{"activation": "geglu", "doc_mask": true, "steps": 6174}
Each number is 50 + 15 x the weight over its row's rms, rounded and kept within 0 to 99. Layers, rows and columns count from 0. The size before them is the row's rms in percent of the matrix's.

# layer 6 attention output, 96x96, rms 0.229, rows 29-95, columns 48-95
098:36 30 44 81 61 56 32 91 41 69 80 61 38 47 42 63 61 28 42 22 41 28 84 50 50 27 27 45 70 29 53 61 53 60 37 33 32 45 60 53 42 58 19 72 42 54 64 47
100:53 61 41 54 50 53 35 46 88 72 53 47 42 30 61 24 38 24 48 38 36 48 79 51 59 50 37 50 51 57 55 51 40 42 56 55 61 42 45 53 71 55 70 57 43 47 43 77
096:70 93 48 30 42 45 65 35 55 46 60 36 41 51 58 52 56 47 16 55 68 51 62 74 34 55 41 42 34 45 49 33 46 53 45 35 46 46 49 73 29 63 60 50 49 65 60 53
099:27 53 62 42 62 62 63 68 35 21 75 43 25 41 41 29 58 52 44 64 47 33 51 50 60 31 70 57 67 87 67 53 50 38 71 57 48 53 44 54 38 48 14 53 72 32 35 40
099:64 31 53 42 55 34 78 53 57 64 43 75 37 64 49 92 58 51 65 49 61 63 56 23 30 56 50 52 35 51 34 63 60 40 61 56 37 50 46 54 59 50 58 19 60 32 53 78
106:35 52 66 49 58 54 30 68 46 45 35 52 66 07 19 27 51 31 62 64 54 51 35 49 62 55 38 54 34 36 72 45 57 35 31 47 65 51 84 28 40 50 54 56 62 45 66 67
103:35 30 58 28 36 73 55 52 57 39 23 35 54 36 66 46 41 40 47 32 55 38 79 68 69 61 65 29 33 43 92 40 56 54 54 69 58 32 42 49 53 86 43 47 74 38 27 43
096:46 91 42 34 28 42 57 46 42 38 17 84 27 44 54 47 35 50 42 56 77 52 79 58 58 36 58 43 33 33 55 30 43 60 25 59 53 52 34 57 56 10 31 53 63 53 41 37
097:61 37 55 56 39 52 55 44 38 52 35 44 64 36 54 43 53 55 59 58 49 42 33 29 24 58 61 39 25 48 40 38 56 66 40 37 77 49 52 53 27 22 39 62 70 58 43 44
097:77 74 40 49 47 65 20 58 42 45 89 74 53 48 48 40 49 51 35 75 44 66 53 31 22 58 16 42 66 57 36 47 40 50 51 52 62 33 39 43 58 64 35 73 40 56 69 31
106:38 54 48 80 47 30 74 27 77 79 44 06 40 45 33 47 63 44 37 36 56 42 47 46 42 26 54 48 48 45 52 53 59 36 38 53 55 46 59 92 42 40 51 56 38 75 45 23
098:55 21 60 60 24 50 30 30 36 51 58 46 44 58 83 49 22 37 50 48 63 50 37 47 51 63 52 73 57 77 67 51 39 49 67 27 69 56 39 53 54 52 33 45 44 53 43 68
110:15 53 16 17 71 63 50 47 76 28 53 47 67 74 37 52 58 54 61 18 49 31 34 58 41 44 40 49 26 52 63 47 42 33 30 60 54 57 51 58 53 56 74 62 44 49 62 41
106:45 54 68 20 45 64 55 69 43 78 31 54 28 77 52 60 66 57 57 32 51 30 56 41 53 59 39 54 30 51 39 26 60 48 52 44 57 43 24 45 54 47 43 56 58 60 79 66
098:50 31 82 46 66 52 49 37 46 35 63 54 46 36 63 56 56 40 56 62 39 71 69 64 44 55 17 40 44 63 62 51 38 51 27 24 47 71 60 42 50 44 35 68 55 59 65 24
102:64 66 60 50 47 38 48 40 42 53 45 57 76 40 47 00 43 38 41 41 73 66 51 46 65 69 50 32 78 36 58 38 47 74 75 72 59 57 35 62 66 47 57 35 48 63 41 72
109:49 49 64 32 39 33 52 68 59 72 63 60 44 74 49 37 64 50 56 75 46 63 31 67 41 49 74 60 55 61 64 54 43 26 36 52 62 42 41 58 48 28 56 46 37 57 63 75
091:35 47 29 44 54 48 63 20 28 44 60 56 23 48 66 56 56 52 15 53 58 46 31 64 47 62 77 56 55 36 24 28 47 43 13 54 44 49 78 31 58 40 47 50 43 52 32 46
103:40 63 39 57 39 46 40 39 64 29 66 48 62 83 55 64 51 37 55 43 51 30 53 29 67 66 43 61 64 65 40 56 55 82 56 75 63 53 51 72 38 16 49 54 75 53 78 53
100:29 60 41 54 37 73 76 61 40 58 87 56 19 55 48 40 48 45 50 56 41 55 51 23 71 70 68 51 60 55 53 58 42 32 43 21 55 61 30 58 59 50 60 60 55 55 57 76
094:45 38 53 35 44 46 23 66 64 74 46 14 49 50 67 43 55 66 60 45 55 36 65 50 49 31 33 41 58 55 45 42 65 48 64 42 35 66 50 77 19 55 55 47 47 29 49 61
104:56 64 25 32 57 41 47 74 42 33 54 54 58 67 58 51 56 44 49 29 45 59 52 44 23 58 35 69 62 53 51 60 74 57 56 14 70 70 30 35 40 63 50 67 14 71 53 44
098:55 47 63 63 35 83 38 55 48 49 65 63 42 41 29 59 57 34 57 75 59 42 44 52 69 44 37 70 80 50 79 19 68 51 67 39 52 31 65 60 55 22 66 21 57 72 35 61
099:57 46 54 55 37 55 48 49 33 30 70 57 50 45 51 53 46 29 42 55 25 49 52 55 41 56 39 43 84 44 53 45 47 15 70 57 31 39 78 28 24 60 45 53 58 74 63 39
094:23 65 50 44 54 64 55 49 54 55 68 58 32 69 41 50 56 36 20 44 30 63 36 52 79 40 44 45 38 64 63 45 62 56 56 66 48 51 47 36 62 41 55 51 61 75 65 25
106:81 51 35 52 59 39 68 66 45 30 42 27 27 27 61 56 36 52 65 34 75 45 35 28 67 61 37 79 23 56 40 47 55 54 51 46 28 56 67 51 47 55 70 42 68 53 74 38
104:57 20 35 42 38 40 26 28 65 39 33 82 45 38 23 58 54 32 63 62 30 43 46 52 55 48 41 50 52 36 41 53 50 66 50 42 61 63 23 43 74 15 36 50 58 59 63 49
100:43 50 73 61 58 67 59 40 48 27 45 42 52 63 42 36 58 36 33 51 79 40 39 73 53 37 31 38 59 65 54 55 95 67 61 51 61 62 42 86 45 46 53 38 46 24 42 93
091:39 50 47 20 47 46 65 62 40 37 47 76 46 58 44 47 39 42 32 44 26 37 41 55 00 41 43 52 52 48 21 38 60 51 34 48 72 36 90 69 64 60 46 60 28 25 56 68
100:59 49 33 64 46 75 26 51 53 67 68 44 55 26 39 47 67 08 48 42 50 69 76 41 58 50 66 44 62 60 39 33 50 40 60 18 46 82 55 27 46 54 47 67 39 59 65 29
103:48 74 57 50 26 49 33 62 50 67 31 62 46 57 73 81 27 49 25 66 70 50 47 56 47 48 56 52 40 41 29 54 49 60 84 47 66 45 43 41 50 51 57 46 40 78 59 75
109:57 65 45 49 75 46 65 71 51 45 31 49 63 40 38 44 13 32 61 44 33 78 54 64 42 29 52 41 39 39 48 35 48 46 55 43 52 51 41 42 63 53 14 69 43 44 78 72
090:40 82 64 38 72 43 55 75 62 57 44 44 95 55 71 53 50 51 52 39 40 40 70 48 62 29 64 59 42 54 55 42 70 77 47 76 40 52 45 48 70 62 68 37 52 33 50 74
101:82 76 57 81 42 27 60 72 51 33 43 37 56 31 55 60 45 51 67 51 57 22 50 60 86 63 56 61 27 35 33 44 49 81 36 31 30 62 42 56 60 57 62 26 59 62 41 64
108:79 52 63 56 70 45 53 55 39 70 53 67 28 38 22 36 56 45 69 30 49 63 47 78 37 46 44 32 53 53 71 60 26 32 61 40 58 43 57 53 62 42 47 68 33 62 46 40
092:37 48 43 69 89 54 42 50 63 52 39 33 39 54 80 24 41 44 49 63 55 38 54 33 36 47 40 57 60 23 64 51 63 72 64 78 33 46 59 48 65 42 29 54 38 46 64 35
098:60 53 62 47 51 57 50 52 52 47 47 30 29 36 34 37 57 41 78 32 38 33 37 29 31 64 45 41 57 29 50 27 50 36 78 66 80 71 39 32 66 54 28 51 68 63 40 22
093:67 77 60 41 48 22 41 41 72 52 53 72 62 68 40 71 44 35 51 72 48 37 63 11 93 55 34 43 45 57 51 49 55 43 40 18 50 56 63 56 56 49 39 18 47 57 24 41
091:57 70 45 37 52 35 33 46 68 55 71 62 39 47 65 67 43 49 33 22 60 54 57 45 39 58 26 64 58 33 59 38 47 94 46 62 59 71 59 49 60 54 69 44 23 37 43 80
094:31 48 37 46 26 36 21 61 29 38 43 83 36 57 43 29 50 55 37 54 65 18 36 56 40 38 46 41 65 36 72 46 74 39 40 41 53 51 63 64 66 54 56 37 22 49 40 54
094:53 30 38 45 30 51 48 59 70 51 43 59 41 18 28 91 62 56 22 44 65 36 44 59 62 48 28 56 36 44 63 48 49 41 53 54 46 19 22 63 35 65 67 42 43 56 57 67
101:66 75 32 29 75 36 36 45 53 56 56 46 61 41 29 49 51 54 54 52 53 51 32 27 50 54 30 49 55 28 40 56 58 48 41 32 75 27 50 60 44 42 34 31 26 47 31 64
098:43 78 46 60 55 33 57 22 40 54 35 58 43 49 62 06 79 80 52 56 46 50 29 54 84 31 41 30 50 21 58 51 52 40 72 39 62 61 53 60 33 55 51 64 61 39 50 54
098:53 48 60 15 17 57 71 87 71 60 38 60 58 59 42 60 51 43 42 51 65 48 30 14 45 41 57 32 62 36 49 83 61 45 78 44 48 64 43 61 55 59 23 67 65 43 59 24
104:58 63 39 22 32 44 39 28 34 28 51 65 26 61 40 41 58 53 48 64 50 34 45 37 50 35 73 59 60 55 35 78 35 61 14 47 65 38 42 32 46 63 52 57 39 47 64 71
096:43 72 81 54 64 58 61 46 54 45 53 53 44 52 61 32 40 37 66 53 64 62 60 51 44 47 40 39 29 64 48 53 51 50 71 49 53 63 58 48 35 52 28 27 60 81 70 42
100:61 44 55 40 68 69 69 60 44 76 48 51 55 71 68 46 53 50 38 64 56 30 39 56 14 60 72 64 55 73 76 64 38 39 34 61 55 64 31 48 60 53 45 45 60 61 27 57
101:57 53 50 37 37 13 10 69 34 63 62 37 55 61 68 43 44 38 42 42 56 60 23 22 66 56 40 33 28 25 50 58 37 44 48 20 37 55 43 47 30 52 34 52 62 41 66 55
098:42 57 60 30 60 44 61 39 31 58 36 45 32 56 48 52 59 41 53 23 67 72 60 63 59 36 44 41 50 43 72 38 25 39 37 54 42 58 38 25 45 58 62 58 57 88 81 75
096:41 37 49 29 11 46 75 44 50 38 35 34 71 52 33 56 23 58 45 38 12 72 59 60 34 71 34 40 59 49 87 34 48 48 30 65 58 53 92 47 38 63 55 32 61 33 55 35
102:55 58 53 36 48 46 73 47 36 57 53 60 69 47 54 64 14 59 39 89 38 27 53 62 43 61 32 22 58 56 54 56 33 35 46 46 54 53 22 33 41 50 42 72 53 34 56 51
098:43 64 45 37 76 54 55 47 49 66 16 29 52 41 55 27 85 65 39 49 49 43 64 77 72 54 36 64 40 34 51 57 66 39 68 55 51 52 27 36 75 34 49 68 25 44 31 47
097:51 28 35 68 86 75 55 44 39 65 32 43 62 48 44 46 45 30 60 49 64 24 68 53 86 52 68 39 28 59 58 46 35 44 63 32 61 25 40 54 54 86 42 58 64 48 73 61
096:37 39 64 33 32 26 52 38 33 37 45 66 68 69 36 48 56 76 59 71 64 48 56 76 39 38 39 47 46 27 48 37 52 48 77 72 54 35 32 71 43 49 36 75 39 36 36 33
101:67 36 42 40 30 35 56 53 72 26 63 50 51 78 53 44 28 41 64 59 42 39 73 29 51 18 67 21 89 53 87 49 65 65 35 59 54 71 41 46 45 38 53 58 64 35 55 45
106:27 47 64 47 42 35 44 67 51 59 60 53 42 44 60 29 50 41 51 45 71 30 73 50 65 47 36 27 50 29 62 58 53 56 47 58 63 50 32 32 36 13 71 75 36 34 37 46
110:51 51 33 25 43 59 34 52 38 66 29 44 67 58 64 34 52 56 43 58 73 65 58 45 64 29 59 36 21 53 60 56 52 45 32 27 38 15 53 53 55 55 60 38 52 50 55 46
095:51 40 65 16 43 32 52 29 23 52 43 62 47 38 55 69 40 52 68 27 60 56 21 70 71 48 33 72 63 17 38 51 30 41 80 68 38 44 48 51 45 65 59 55 53 54 39 75
104:39 17 79 34 66 22 42 56 62 52 69 65 45 62 57 42 68 52 55 49 64 75 65 50 36 53 90 58 39 80 55 57 59 46 54 44 46 37 59 59 27 44 30 35 46 52 43 55
096:56 11 35 33 22 70 56 60 28 68 41 65 48 29 60 54 27 53 51 43 55 75 77 49 62 53 53 53 35 42 45 54 59 42 53 68 68 53 68 39 60 49 45 46 55 43 57 45
111:75 51 59 48 43 52 45 40 45 67 49 66 49 58 75 48 75 36 62 58 65 52 64 38 54 55 71 72 71 33 35 54 60 22 68 49 57 76 41 40 70 73 41 54 63 47 47 43
101:36 48 54 75 66 22 34 52 43 51 55 60 82 46 28 54 54 47 60 61 79 36 67 12 60 66 56 35 52 53 22 21 39 76 70 40 68 75 28 71 43 45 46 50 42 39 50 38
101:55 36 62 36 44 62 48 29 58 40 41 57 86 41 62 35 66 60 23 36 65 52 61 43 27 61 45 52 68 64 48 26 43 65 57 27 35 49 40 58 68 51 52 64 39 62 71 54
093:68 41 34 39 66 59 58 17 27 57 30 24 45 50 41 41 61 15 32 49 38 78 60 31 45 66 61 75 29 16 39 17 44 57 26 43 44 48 47 50 49 37 51 54 45 66 46 54
105:15 47 47 51 36 53 44 27 45 60 56 53 58 61 31 68 62 09 44 59 51 39 43 53 88 63 50 49 48 39 58 58 50 59 38 55 37 56 69 35 67 55 60 40 49 83 42 52
098:41 49 70 47 53 62 44 49 36 43 63 40 66 60 67 45 52 40 56 30 48 65 44 63 49 46 34 50 73 57 36 46 72 46 33 52 61 39 56 49 79 72 76 59 59 37 45 30
102:60 45 75 47 64 52 63 38 76 35 49 63 42 55 28 50 24 43 45 70 43 40 63 24 47 55 56 17 48 29 33 82 51 56 18 62 94 40 31 48 56 42 46 65 64 43 51 41